config = dict(
    n_layer=14,
    d_model=128,
    n_head=4,
    n_kv_head=4,
    head_dim=32,
    d_mlp=640,
    vocab_size=2048,
    activation='gelu',
    norm='layernorm',
    norm_place='pre',
    norm_eps=1e-05,
    positions='rope',
    rope_base=10000.0,
    rope_fraction=0.25,
    qk_norm=False,
    attn_scale=0.177,
    bias='all',
    tie_embeddings=False,
    parallel_block=False,
    init='uniform',
    init_std_qkv=0.0423,
    init_std_o=0.0423,
    init_std_up=0.0423,
    init_std_down=0.0,
    optimizer='soap_variant',
    lr=0.00501,
    lr_mult_o=0.644,
    beta1=0.95,
    beta2=0.98,
    lr_head=0.00822,
    grad_clip=1.0,
    warmup_steps=200,
    schedule='wsd',
    decay_fraction=0.707,
    decay_shape='linear',
    final_lr_fraction=0.0,
    batch_tokens=65536,
    seq_len=512,
    doc_mask=True,
    train_tokens=175100000,
    steps=2672,
    dataset='wikipedia_en',
)
Each number is 200 + 40 x the weight over the matrix's rms, rounded and kept within 0 to 999. Layers, rows and columns count from 0.

# v: layer 9 attention value, 128x128, rms 0.149, rows 43-63, columns 64-127
# o: layer 9 attention output (transposed), 128x128, rms 0.112, rows 43-63, columns 64-127
# q: layer 9 attention query, 128x128, rms 0.113, rows 64-95, columns 64-127
# k: layer 9 attention key, 128x128, rms 0.121, rows 64-94, columns 64-127
v43,234,194,176,192,242,229,207,182,236,218,222,226,203,275,218,170,208,205,167,224,209,195,180,177,153,173,195,238,222,171,190,222,203,225,160,159,192,223,248,208,163,154,184,187,210,245,179,234,212,200,167,189,205,191,188,225,183,203,168,200,213,148,159,233
o43,191,201,208,163,151,228,219,178,197,240,194,259,200,230,191,248,185,216,209,161,221,180,196,199,194,197,192,194,223,168,226,226,235,225,176,226,222,217,238,240,155,169,167,219,194,233,197,175,213,183,214,165,226,224,211,211,188,201,183,208,188,174,201,163
v44,174,198,206,153,208,190,197,220,153,217,166,237,210,187,224,203,211,170,133,188,178,154,234,218,167,191,216,229,208,211,144,165,220,229,175,245,210,147,195,146,221,145,242,219,165,156,218,244,202,294,216,219,218,173,226,229,177,205,238,166,168,254,208,175
o44,192,251,138,138,166,176,191,231,186,118,191,210,229,203,225,210,209,178,166,206,201,132,215,196,182,247,112,210,205,220,143,257,193,165,164,206,167,131,193,105,253,192,241,183,264,245,182,216,208,186,214,224,192,209,185,165,165,197,190,196,231,199,160,149
v45,198,273,156,205,226,246,198,180,176,225,202,204,195,153,244,231,205,158,239,253,159,220,205,170,213,189,215,200,251,244,152,178,210,182,222,247,172,214,190,196,226,220,182,193,121,139,137,213,210,217,236,207,180,213,180,184,230,164,205,203,215,171,169,150
o45,238,194,153,238,179,205,269,192,176,135,228,195,174,196,222,180,180,195,214,187,224,203,202,231,188,272,217,198,207,245,238,145,220,170,104,180,248,215,176,206,236,253,196,207,169,201,206,246,215,206,166,227,175,222,219,196,191,172,134,213,182,245,260,228
v46,219,225,199,226,178,214,249,231,161,193,200,225,199,146,243,247,203,248,240,210,206,220,250,171,270,233,215,268,191,165,164,123,179,170,186,178,231,219,159,248,137,204,184,210,237,256,160,218,171,136,234,212,126,228,182,214,205,199,241,243,176,170,191,233
o46,229,256,176,285,175,230,235,181,182,221,165,202,201,202,164,133,231,196,189,182,215,191,225,223,237,171,186,176,151,143,248,180,224,239,165,213,210,208,240,175,224,258,271,203,152,116,148,188,185,165,226,202,210,201,188,227,169,198,181,256,156,217,203,210
v47,197,221,236,215,201,199,198,212,191,138,200,207,181,172,197,212,195,191,174,202,253,167,172,198,195,259,221,173,170,226,190,175,220,217,192,233,157,168,186,228,190,227,194,191,209,182,178,216,158,229,249,144,196,234,214,191,173,202,215,182,179,168,203,246
o47,176,232,178,207,203,218,193,225,210,175,194,223,168,214,199,168,245,164,175,211,205,211,217,205,215,172,224,216,176,180,235,218,250,192,220,235,174,200,184,136,226,221,210,241,181,228,221,208,178,236,194,229,198,233,145,179,181,208,192,204,205,194,225,198
v48,153,209,112,155,166,134,191,255,191,250,210,187,207,222,176,102,186,209,219,212,202,218,164,166,152,184,134,196,218,243,188,199,176,205,201,192,222,152,226,200,165,196,257,222,228,218,230,204,237,181,249,191,202,165,200,214,217,195,186,179,153,189,212,226
o48,246,143,238,170,167,225,202,217,197,180,196,230,190,221,208,216,197,211,204,262,194,216,191,212,134,239,152,247,198,184,198,187,159,180,189,190,250,226,180,247,194,213,211,191,204,202,220,125,179,207,219,214,208,203,168,160,159,260,181,165,205,199,213,196
v49,186,184,244,136,279,171,201,206,228,241,196,206,208,221,227,225,198,233,179,234,231,210,169,168,231,196,254,240,244,168,212,192,183,208,166,170,209,195,179,196,206,205,215,220,238,176,189,229,258,218,183,160,226,164,215,264,193,206,179,196,199,145,187,207
o49,191,220,170,193,225,225,207,210,177,153,205,203,188,216,181,182,216,257,198,192,206,235,200,179,204,188,151,174,210,145,173,164,177,228,226,206,192,215,181,195,216,201,202,197,227,266,246,195,245,205,231,186,223,199,224,249,224,209,165,179,210,217,176,173
v50,175,218,197,225,203,203,251,203,216,155,123,159,202,185,211,212,216,157,143,190,222,179,186,174,209,205,195,187,211,169,205,166,200,196,219,180,231,183,262,184,205,222,224,192,215,202,244,212,234,187,200,190,204,197,236,138,263,219,187,244,225,218,152,182
o50,210,217,213,177,215,230,201,228,212,160,271,207,165,214,166,188,146,196,233,194,236,275,242,226,206,214,224,185,181,149,255,239,227,245,126,219,225,246,220,194,190,139,238,188,192,205,170,182,209,213,179,182,191,159,185,191,231,226,174,202,198,176,224,246
v51,205,209,198,221,224,217,234,198,187,195,136,206,191,137,201,236,167,225,217,261,203,180,187,192,189,204,225,166,192,185,219,263,233,191,180,154,194,221,170,209,204,223,248,231,220,174,194,206,204,162,175,167,166,210,223,164,220,208,183,183,153,227,224,175
o51,235,157,171,201,233,201,194,217,256,182,221,192,239,210,206,260,150,193,243,220,187,226,208,228,227,213,208,254,194,203,198,224,260,167,206,186,214,182,147,141,190,195,143,198,222,154,166,170,226,226,173,241,194,188,195,202,220,234,151,174,213,178,205,241
v52,206,218,234,253,168,206,199,223,220,227,205,195,191,162,226,160,184,156,199,243,181,207,188,196,167,169,175,192,213,191,171,188,233,190,211,206,183,179,262,178,198,239,182,262,192,169,204,124,194,199,223,190,123,252,172,174,185,223,172,137,227,179,230,207
o52,227,211,184,175,196,206,162,233,225,200,226,178,196,184,176,213,211,149,246,190,269,237,187,176,220,205,192,188,255,223,225,236,200,177,218,153,166,201,192,239,218,221,207,262,172,109,239,222,191,203,227,201,183,253,207,164,233,200,184,192,203,259,214,209
v53,199,178,170,179,233,257,177,217,235,217,208,162,186,168,128,220,218,168,216,235,165,171,201,192,216,167,220,257,194,183,219,229,234,238,162,235,264,177,204,196,182,231,212,205,193,228,209,222,136,195,224,213,237,154,220,242,179,172,176,251,160,195,183,172
o53,225,174,197,202,248,259,196,217,186,195,197,203,228,137,172,146,176,198,214,211,146,185,243,216,185,260,224,205,236,237,219,238,183,204,266,141,239,209,178,162,201,187,171,200,201,220,202,176,247,184,195,172,226,212,191,239,203,167,247,221,196,185,208,200
v54,205,224,225,192,164,204,213,182,265,157,203,211,182,190,207,196,226,169,214,202,179,218,268,207,197,212,187,247,176,274,178,284,168,200,240,202,210,106,197,196,185,174,175,199,184,162,170,204,167,187,225,178,281,200,207,204,96,220,180,121,174,215,209,171
o54,218,119,182,222,162,202,190,215,185,187,166,221,171,257,239,216,197,262,173,215,214,167,191,191,150,214,201,247,130,241,201,244,213,166,167,218,219,138,168,186,204,161,181,201,149,171,227,252,175,193,168,214,215,198,130,187,208,212,217,176,232,229,251,177
v55,205,196,185,157,184,204,189,257,193,130,195,267,189,211,207,188,231,148,159,231,194,203,223,169,224,191,153,208,174,182,200,163,198,175,158,245,164,211,211,160,169,230,204,183,180,225,198,191,190,177,206,201,215,198,174,205,184,224,126,125,156,169,168,157
o55,279,180,192,182,179,199,205,217,208,181,172,158,203,215,185,171,174,247,230,193,215,168,249,151,209,178,195,207,246,198,193,203,208,114,183,192,254,165,148,200,231,117,243,185,216,175,184,234,183,189,215,218,198,194,200,209,185,232,182,165,163,194,178,253
v56,134,213,205,181,125,186,224,200,163,216,232,175,153,193,246,210,207,175,137,190,158,218,209,175,238,238,181,178,218,174,194,192,206,194,182,225,127,208,212,148,182,244,202,185,251,143,191,171,199,170,229,235,157,189,219,147,255,214,213,178,260,194,234,183
o56,171,266,232,272,203,212,257,232,191,229,261,184,212,232,225,221,261,153,144,124,263,261,176,208,183,214,184,115,293,220,208,235,213,175,176,213,169,218,176,204,177,247,195,145,194,132,199,164,161,185,211,241,237,191,204,216,208,236,168,154,161,234,227,161
v57,176,206,214,163,232,194,162,190,178,205,242,135,232,248,244,211,213,150,193,200,171,197,232,207,166,167,191,194,152,188,203,163,203,252,188,222,225,211,179,203,233,200,230,163,168,149,238,196,179,274,246,226,192,207,85,160,222,223,221,231,245,256,181,246
o57,165,237,176,218,190,173,239,188,252,167,200,261,205,169,217,226,218,205,273,226,197,189,200,181,153,186,190,163,163,253,174,233,154,231,205,158,209,232,168,197,243,199,223,183,229,189,214,233,188,185,191,200,244,173,165,193,163,192,217,271,241,216,209,200
v58,181,204,181,212,222,252,176,269,270,136,188,181,170,217,210,180,222,245,227,172,228,186,224,182,214,220,214,241,253,163,232,227,112,188,194,252,181,201,181,165,233,180,212,233,162,188,177,212,160,224,184,157,157,216,222,238,224,156,193,229,203,216,210,175
o58,185,202,223,247,236,185,247,183,226,176,216,239,202,169,170,203,214,227,223,164,167,119,235,162,188,125,151,229,235,173,258,188,207,213,223,193,195,215,180,205,273,149,133,202,214,200,151,226,187,209,247,144,168,240,211,243,182,259,211,252,211,225,247,208
v59,180,205,210,204,215,211,254,173,206,243,177,226,173,203,225,252,189,171,248,193,175,182,212,175,263,212,191,230,200,138,183,128,211,120,189,240,121,187,171,237,193,199,217,251,251,202,203,201,182,228,246,155,207,178,186,195,195,251,189,149,188,192,217,221
o59,147,225,156,234,192,191,200,220,266,182,203,178,190,249,197,209,181,220,209,150,168,224,140,217,213,198,205,217,214,201,200,236,263,181,229,232,199,229,189,200,280,199,199,207,202,173,194,214,204,196,256,246,244,205,177,207,187,173,164,182,226,211,184,217
v60,233,162,181,168,220,267,182,209,186,180,185,149,252,157,232,182,171,164,187,194,222,196,191,161,229,147,226,154,218,196,183,211,169,206,229,211,257,175,229,230,275,190,230,199,203,174,178,256,200,161,194,236,208,224,242,207,234,192,218,162,222,153,224,127
o60,175,220,192,205,200,236,173,181,197,171,184,173,185,186,193,168,182,132,226,196,177,272,179,189,163,183,197,191,230,236,199,167,230,196,183,258,190,169,161,190,113,266,190,202,143,285,218,233,213,206,204,156,208,234,194,160,238,214,155,179,227,248,225,220
v61,260,219,192,176,332,198,157,225,184,169,169,149,173,160,142,249,174,297,268,171,132,216,173,156,165,186,183,176,128,242,219,207,201,153,168,205,205,183,198,188,190,254,203,206,232,150,228,193,215,164,194,123,232,199,163,184,214,160,208,211,233,226,205,288
o61,176,184,204,183,212,150,261,251,210,221,210,181,265,151,189,118,198,170,177,227,152,204,189,169,197,213,244,234,156,209,149,219,196,231,218,200,218,218,182,235,255,269,166,207,174,196,221,146,271,232,207,216,242,200,223,240,179,186,242,193,174,217,215,217
v62,222,192,165,223,277,214,224,229,196,244,202,171,214,164,232,255,211,190,166,200,178,204,229,219,178,162,191,159,138,175,166,176,212,224,231,156,191,161,165,191,181,238,242,135,185,176,210,201,198,195,170,213,223,219,191,194,247,218,140,194,206,219,184,255
o62,163,196,210,190,190,170,283,143,197,229,218,191,226,208,202,195,141,132,228,214,215,217,220,203,207,214,208,183,149,213,153,179,201,172,130,237,205,227,258,169,172,207,230,180,244,212,204,198,189,206,217,194,198,188,176,217,237,158,238,196,147,176,206,235
v63,177,205,219,217,190,175,166,220,218,243,162,200,201,209,138,191,153,190,236,163,185,178,197,193,222,150,187,174,172,165,178,140,198,220,231,238,255,181,212,233,172,181,211,222,136,203,148,175,166,202,162,225,210,233,226,143,222,195,167,203,161,222,201,239
o63,171,149,210,186,192,189,209,178,186,180,194,191,230,179,255,162,154,180,264,147,193,185,218,231,193,198,187,198,118,253,199,170,192,188,206,172,217,213,210,259,234,200,225,158,202,176,194,179,195,208,224,223,179,215,170,213,145,165,186,243,223,168,197,195
q64,199,212,187,190,199,193,183,173,196,197,240,192,210,175,207,204,191,176,203,196,208,201,184,194,202,173,248,179,219,213,189,201,201,193,233,195,180,175,215,219,206,167,211,193,197,177,174,215,213,184,226,208,206,207,223,236,200,216,199,197,208,218,202,200
k64,210,163,223,193,215,210,219,191,188,165,197,238,202,209,201,198,206,216,202,205,190,188,231,213,184,219,190,218,161,207,204,219,195,185,201,169,207,198,184,188,224,216,183,206,194,225,207,197,175,225,202,216,219,186,211,197,243,160,216,203,211,199,183,196
q65,186,177,256,201,181,236,171,229,208,235,150,257,171,277,165,173,214,209,189,220,196,209,145,199,244,229,149,215,173,187,211,211,260,212,172,169,232,194,165,206,232,252,172,211,163,232,230,239,203,162,126,211,200,132,168,172,226,179,137,216,188,164,163,219
k65,230,211,219,185,194,196,203,148,194,191,245,219,190,183,202,201,212,168,196,232,148,214,211,231,146,206,182,217,171,193,242,228,151,209,157,159,223,212,173,195,180,202,220,199,175,216,159,216,184,167,207,205,252,183,161,176,257,158,147,197,212,197,178,226
q66,183,251,212,234,178,173,243,168,237,185,237,240,227,180,203,206,214,212,190,214,175,221,206,196,215,208,203,231,207,200,210,190,175,273,220,206,209,189,211,190,213,202,193,246,202,191,176,169,191,254,235,227,210,212,228,169,200,208,229,256,220,247,197,214
k66,233,198,206,133,191,177,174,37,257,217,264,228,222,158,248,132,215,283,237,302,133,150,273,264,193,207,229,187,204,188,206,177,129,202,184,118,189,191,158,179,140,250,197,148,160,177,155,190,141,213,215,280,234,195,208,240,304,217,181,241,234,207,219,203
q67,180,203,191,117,228,261,204,132,166,189,183,172,52,278,256,253,162,183,162,115,169,153,303,286,258,287,186,179,222,186,309,272,195,172,263,177,238,169,209,150,174,144,193,232,161,263,201,195,164,199,201,143,205,199,189,270,189,164,197,216,199,224,225,175
k67,157,221,189,184,225,272,188,156,166,253,176,203,137,236,240,159,163,161,167,253,185,186,316,185,222,185,207,165,235,203,206,257,278,120,96,151,196,231,282,200,194,227,268,197,213,278,251,143,226,271,219,256,190,150,268,277,209,211,229,245,169,238,282,211
q68,184,203,227,193,172,204,209,189,228,197,237,207,204,162,226,185,189,209,190,195,226,226,180,177,203,185,212,219,222,216,198,188,213,186,183,239,193,189,190,192,199,178,201,195,196,204,205,205,217,211,185,211,192,192,223,209,203,172,204,198,192,181,202,199
k68,197,220,188,197,207,215,219,207,179,211,196,173,206,222,206,185,241,202,211,229,207,202,209,208,199,229,203,175,192,195,173,214,183,191,193,183,185,184,187,189,206,195,201,185,206,194,200,177,200,200,210,214,192,167,176,185,188,225,208,189,207,193,213,187
q69,234,220,201,206,232,185,192,193,185,177,220,166,246,205,202,187,196,214,201,178,222,228,238,217,201,228,178,218,189,184,213,228,221,175,175,215,172,190,176,197,260,173,186,228,192,250,231,224,185,170,183,197,192,131,211,195,217,184,202,195,193,201,190,218
k69,230,217,238,191,172,196,206,198,202,231,160,230,194,194,195,208,209,224,179,212,212,230,176,206,193,178,189,193,218,202,199,231,182,205,225,174,203,186,217,203,201,211,224,198,230,175,188,189,205,223,187,198,187,193,176,194,169,186,197,177,189,172,208,192
q70,198,197,272,189,150,245,212,154,233,238,142,330,146,264,139,191,209,186,191,310,161,226,166,194,169,201,199,290,179,188,171,183,205,253,255,99,237,200,174,223,172,215,217,206,193,207,159,212,197,156,190,206,195,189,206,112,229,239,158,244,228,242,178,214
k70,210,228,219,170,204,123,148,97,233,195,227,241,226,205,207,143,226,239,202,252,152,214,269,237,170,228,213,167,188,215,229,203,177,243,192,167,196,157,172,236,166,192,178,193,172,194,202,192,177,210,200,151,248,212,206,190,216,171,204,215,203,180,194,183
q71,198,205,212,134,139,187,191,148,176,199,175,141,210,215,149,189,203,173,255,130,232,286,186,205,155,106,203,169,210,250,299,254,168,180,160,183,169,204,164,250,198,246,194,235,186,192,245,168,229,212,167,173,239,261,243,263,271,103,187,248,236,123,139,216
k71,161,195,193,166,263,118,220,188,165,119,157,204,227,261,169,185,301,216,232,163,108,183,265,142,153,135,235,184,228,227,224,208,195,164,282,215,192,205,206,163,202,169,251,233,154,238,218,226,197,224,243,180,167,338,194,152,254,183,243,130,252,149,197,155
q72,169,226,237,224,226,204,181,233,187,186,229,210,260,198,193,238,207,274,144,205,169,222,250,301,246,199,122,158,160,204,109,263,221,132,151,232,237,272,163,148,188,183,125,169,327,263,192,238,218,245,219,199,197,253,189,230,195,252,187,127,157,231,243,314
k72,140,259,289,244,250,148,183,182,164,137,178,272,159,150,226,207,120,277,112,273,223,208,253,221,166,247,187,94,202,279,82,256,196,207,123,238,229,128,250,143,295,231,192,204,319,253,215,108,164,123,153,194,262,223,238,203,167,209,217,216,219,220,186,262
q73,254,217,233,250,204,176,233,220,198,200,151,223,249,83,315,186,108,195,162,244,206,249,194,99,125,133,191,226,175,138,269,254,199,294,219,212,222,119,238,201,139,154,191,219,116,267,282,156,102,171,207,188,170,198,246,194,225,235,272,203,227,224,189,280
k73,233,222,133,144,88,276,151,264,214,215,226,153,234,147,248,243,247,228,139,128,177,245,179,197,155,163,162,193,167,172,242,259,104,216,95,313,174,169,120,224,153,239,131,208,153,207,281,129,205,232,165,228,182,216,228,181,206,216,181,170,154,264,162,172
q74,132,266,234,292,248,239,210,159,195,169,184,212,151,186,173,166,181,233,210,216,222,249,232,136,255,142,222,153,189,165,136,214,156,213,306,180,180,270,182,239,215,223,191,222,124,208,251,255,278,288,146,115,206,231,266,171,228,197,221,182,239,141,169,157
k74,95,263,195,179,221,139,208,230,254,144,260,253,168,222,109,92,197,159,238,219,218,252,264,194,162,142,196,207,152,141,152,308,207,197,276,184,148,266,202,212,157,175,205,282,213,287,212,217,290,188,206,202,192,268,233,208,252,245,223,195,204,121,116,151
q75,258,216,284,217,187,189,197,140,197,243,263,250,239,244,125,211,129,140,206,189,322,179,170,207,129,179,145,251,90,214,240,179,229,197,178,177,87,191,120,152,192,157,167,193,217,173,240,311,213,179,144,149,140,218,258,265,276,122,157,244,222,233,259,188
k75,186,174,234,166,143,239,188,172,207,106,238,167,151,230,173,210,176,205,183,233,152,204,259,225,178,255,142,221,182,252,213,94,192,237,117,213,176,243,259,189,194,94,233,255,196,174,233,208,204,240,209,90,278,175,116,178,253,158,208,245,239,187,183,181
q76,268,268,243,229,184,247,202,138,261,237,188,225,220,170,205,237,206,226,176,151,177,229,249,219,205,271,164,182,153,226,205,236,204,185,250,162,222,152,233,270,150,218,125,184,200,213,182,271,127,220,200,239,209,254,207,215,190,224,192,266,227,181,187,241
k76,145,201,263,208,170,112,288,184,244,252,272,234,213,257,205,178,187,213,162,161,199,213,183,156,196,257,198,151,167,179,207,218,188,185,125,150,201,138,209,173,121,246,156,165,186,175,154,326,167,150,207,176,236,181,206,188,308,217,295,231,135,175,247,180
q77,115,344,223,167,137,166,87,195,165,158,187,207,111,166,153,151,178,95,230,240,112,183,196,116,250,268,190,215,181,166,232,207,153,322,231,184,125,290,188,197,256,169,90,209,210,211,148,265,178,174,138,286,171,205,212,157,195,143,225,176,229,234,229,185
k77,73,244,275,216,201,163,158,250,221,188,314,146,193,250,155,256,198,140,159,237,140,259,202,148,203,158,114,221,291,159,246,253,136,224,208,122,175,166,221,197,219,269,148,187,186,171,233,209,166,168,184,214,202,199,141,216,132,216,118,145,137,173,153,153
q78,125,200,232,112,181,219,267,207,228,239,134,205,249,268,195,166,163,181,234,185,136,153,267,243,173,246,231,279,195,240,284,255,195,237,260,133,214,196,262,119,277,181,194,114,147,214,235,242,246,189,232,206,204,149,204,212,184,200,176,165,166,248,229,209
k78,208,121,237,204,243,166,234,242,248,200,135,174,215,198,254,180,99,256,152,199,254,196,319,119,223,200,192,302,253,310,179,263,236,224,159,175,220,208,243,173,197,97,220,163,232,231,162,223,215,155,193,270,169,201,124,178,205,197,254,197,51,129,161,291
q79,132,182,166,223,158,172,146,189,157,290,130,198,277,243,243,180,151,207,197,131,119,231,192,202,200,245,199,153,147,237,265,105,278,109,181,181,213,251,131,165,185,195,228,257,185,254,244,130,160,202,189,129,243,173,263,239,219,183,264,175,181,303,175,160
k79,179,127,163,204,219,187,164,98,240,108,182,175,242,227,258,206,159,101,130,120,152,264,172,264,236,206,201,106,172,155,201,225,242,257,207,252,171,232,213,223,149,112,281,285,195,207,223,154,214,189,209,191,257,183,175,260,148,177,270,175,136,243,181,121
q80,185,193,139,188,296,268,180,268,205,157,192,262,135,161,202,85,200,217,152,192,181,237,159,211,212,202,146,233,167,171,298,185,206,198,231,216,200,178,215,254,219,201,205,247,206,191,240,174,249,153,268,243,96,244,199,193,100,199,156,228,267,329,178,221
k80,133,139,217,218,55,205,226,202,176,252,277,269,231,80,154,135,212,296,266,274,234,229,288,166,266,204,173,178,212,184,254,195,289,204,134,182,189,231,173,205,284,181,116,245,204,151,239,223,255,226,205,232,175,226,162,159,243,162,178,163,221,202,147,241
q81,211,143,210,142,194,84,227,150,269,201,221,170,217,97,292,163,285,198,233,179,255,217,185,185,195,183,165,221,164,123,228,184,126,234,183,130,224,181,203,243,167,161,170,148,331,163,216,182,278,192,144,154,250,260,262,165,153,212,246,163,247,290,193,139
k81,216,117,200,198,128,141,234,177,240,176,246,205,187,268,118,170,193,184,278,189,183,88,180,232,193,226,268,150,249,201,210,287,217,246,173,350,166,216,189,166,179,138,168,167,232,228,159,130,212,232,117,197,219,88,156,111,216,199,225,99,271,255,162,280
q82,195,242,240,237,186,154,182,216,203,174,203,135,168,184,254,147,94,211,124,223,133,188,147,193,227,204,175,247,170,174,238,200,256,92,185,205,175,207,247,205,189,206,213,154,236,254,228,88,232,221,133,157,256,228,252,144,185,260,163,163,164,160,244,180
k82,272,240,214,200,132,143,182,185,277,171,206,150,214,230,213,192,237,228,312,104,124,233,122,234,222,264,192,173,225,153,216,215,258,263,210,281,195,141,292,168,167,281,188,79,223,244,249,134,168,218,176,150,175,177,229,148,256,207,121,205,226,126,229,228
q83,198,271,177,134,106,166,176,166,249,226,194,126,190,120,157,193,152,159,206,227,180,171,297,230,231,258,199,207,169,213,215,181,192,208,177,191,220,106,178,266,223,272,166,271,193,215,148,193,239,145,125,279,227,276,157,224,232,137,279,186,216,188,242,154
k83,150,255,178,176,166,134,163,154,194,139,241,152,206,259,254,154,189,222,196,257,253,199,216,171,249,183,245,218,199,333,208,264,166,196,304,172,104,138,214,207,180,313,248,205,111,130,203,207,229,127,211,241,150,130,262,238,238,150,185,277,145,227,161,238
q84,158,249,214,130,274,71,203,226,110,240,142,160,143,140,130,214,247,193,251,138,225,205,200,171,211,209,40,210,213,299,173,285,250,138,197,224,280,149,200,160,173,240,250,203,156,162,248,262,226,301,208,262,166,216,236,215,221,142,234,94,205,183,227,265
k84,248,227,138,205,304,195,287,163,166,138,195,106,238,248,171,184,242,209,192,226,253,193,155,266,287,235,228,248,219,258,170,207,191,144,107,142,195,197,151,285,254,253,236,180,157,265,227,252,259,180,190,203,141,139,251,175,173,239,286,75,203,192,188,180
q85,294,175,269,168,217,148,205,182,204,191,179,216,145,208,236,197,281,183,271,154,165,268,251,198,257,259,130,203,205,246,149,222,183,242,200,179,195,244,159,181,178,337,256,193,249,196,244,213,191,154,241,256,230,177,197,163,272,278,147,157,194,179,163,268
k85,196,210,109,182,196,178,172,144,200,247,252,162,111,204,218,288,204,200,165,203,97,164,180,216,191,283,226,207,197,189,211,212,125,143,270,194,203,234,237,141,267,288,292,208,190,197,252,229,189,192,159,155,217,177,247,195,161,163,141,180,186,148,149,251
q86,145,118,314,198,215,250,237,253,267,235,138,124,162,215,152,187,183,216,150,209,206,213,233,223,242,198,191,240,208,203,176,150,116,187,168,199,220,175,284,291,139,276,230,205,239,260,166,300,148,219,197,149,89,221,224,135,257,202,183,159,219,224,244,224
k86,184,254,288,103,243,205,313,249,195,226,171,221,188,203,247,157,198,181,384,233,161,206,288,71,230,235,251,186,219,158,154,178,196,247,200,168,224,254,257,293,192,178,222,179,201,170,217,205,201,189,161,207,231,147,163,168,93,152,168,241,179,256,300,298
q87,239,160,194,204,147,171,132,129,209,172,136,208,179,107,215,162,147,237,214,140,270,104,183,199,235,250,210,204,180,108,168,198,182,208,167,168,203,155,307,252,255,250,238,264,213,247,310,177,233,204,283,258,245,138,256,201,223,137,187,161,162,205,155,215
k87,128,116,158,263,157,129,209,191,200,202,122,244,174,168,213,169,204,228,272,234,319,202,237,160,200,315,106,237,102,147,212,99,153,119,196,190,218,117,221,181,255,204,155,187,162,261,245,156,231,212,172,189,202,175,177,185,151,219,179,203,136,212,224,176
q88,227,246,215,177,243,231,179,221,128,174,186,75,187,164,180,258,200,233,206,182,256,137,101,190,234,280,101,238,77,146,245,228,223,213,171,217,197,201,273,225,149,162,188,144,141,259,231,161,195,133,230,268,152,194,266,235,126,136,267,211,289,167,154,185
k88,253,230,216,196,206,196,151,165,216,266,231,112,192,237,214,217,206,154,265,247,242,185,207,350,241,196,190,275,80,184,168,183,150,205,167,190,178,182,178,200,140,137,263,156,197,284,223,191,340,262,251,232,169,164,163,158,222,169,155,164,297,157,162,158
q89,177,228,188,260,205,349,226,137,272,145,242,267,184,153,142,132,285,222,211,229,214,213,286,159,270,229,239,109,157,219,294,211,106,126,120,103,199,272,252,181,149,228,243,284,147,171,164,169,245,216,168,142,175,163,186,117,50,145,258,165,211,200,204,193
k89,169,124,240,181,216,265,183,117,195,157,303,254,159,234,228,137,187,212,300,240,293,120,213,266,226,234,162,110,182,242,301,237,228,183,233,174,254,289,145,176,92,189,200,222,256,186,220,207,122,172,234,203,177,225,202,157,115,184,198,213,171,119,142,155
q90,236,166,178,251,253,181,251,211,202,171,220,161,233,173,141,169,74,158,232,209,194,241,261,185,183,215,250,195,137,137,266,191,146,197,155,214,154,120,144,160,222,136,195,154,186,239,120,205,181,119,262,208,195,118,194,155,149,230,155,250,243,149,186,166
k90,238,284,199,187,193,165,208,153,186,193,193,173,164,194,256,199,206,166,274,182,178,190,175,99,216,203,125,195,124,122,253,183,253,210,132,187,199,274,206,64,292,164,199,167,228,166,175,235,175,206,188,183,229,199,184,179,135,277,184,220,198,221,173,184
q91,245,156,180,266,238,178,165,194,302,187,223,184,206,113,194,195,238,146,121,206,190,259,221,184,191,267,220,211,196,223,197,176,290,180,167,242,221,184,189,145,184,186,200,302,205,169,211,256,250,256,226,166,116,204,248,241,185,219,298,245,227,170,196,211
k91,218,197,133,114,204,157,154,248,279,131,273,188,169,192,149,245,233,188,93,163,213,258,228,117,168,284,185,241,173,246,215,174,220,243,277,205,232,181,193,154,200,238,151,251,131,290,203,224,231,222,180,142,298,98,145,163,115,163,233,216,219,158,277,234
q92,174,166,344,251,183,219,179,204,212,224,141,181,129,254,210,214,198,251,226,202,156,180,217,208,57,159,231,217,167,224,226,180,240,276,209,217,240,141,128,103,222,235,188,305,76,231,251,220,231,182,218,200,242,123,207,122,156,290,250,112,254,159,156,250
k92,145,182,284,189,202,207,128,184,226,256,192,100,117,230,211,187,256,226,187,196,148,181,235,196,196,124,244,163,214,233,181,200,288,257,172,224,169,202,114,198,221,226,212,221,197,208,240,222,222,145,260,205,236,262,215,242,145,340,326,197,227,199,145,219
q93,228,215,222,131,235,212,251,169,181,192,152,191,223,113,188,203,170,154,186,102,170,170,206,182,278,187,255,204,193,233,212,73,143,164,239,114,205,137,42,183,216,148,129,217,264,185,292,127,203,167,211,218,123,191,220,157,234,258,78,183,267,170,127,109
k93,235,308,196,121,273,247,298,115,271,133,67,165,232,258,180,238,175,199,163,177,184,175,232,210,186,191,236,180,177,162,289,141,222,213,212,246,212,215,180,266,216,204,20,190,183,261,174,182,213,231,242,251,183,160,185,208,150,209,133,191,192,209,219,161
q94,190,172,231,220,218,147,154,150,118,175,179,170,177,202,252,166,199,202,156,186,160,219,199,336,136,279,198,297,201,177,138,155,233,236,232,135,197,101,214,165,146,165,242,217,158,141,218,229,177,204,200,257,190,192,180,117,104,152,176,256,216,169,189,196
k94,222,192,137,205,251,209,210,233,185,238,160,190,179,225,151,186,198,189,227,147,128,181,244,267,140,246,225,213,173,150,186,148,147,236,177,131,184,193,125,148,222,251,228,163,181,164,218,210,232,216,222,253,197,236,215,128,94,291,179,261,207,161,244,192
q95,207,208,230,226,239,230,199,174,136,230,201,216,155,148,165,214,216,207,178,274,184,206,185,172,203,275,243,175,207,175,168,168,188,176,210,293,201,190,213,167,210,231,254,164,143,198,125,138,298,196,100,145,140,289,195,177,232,263,205,43,215,166,102,153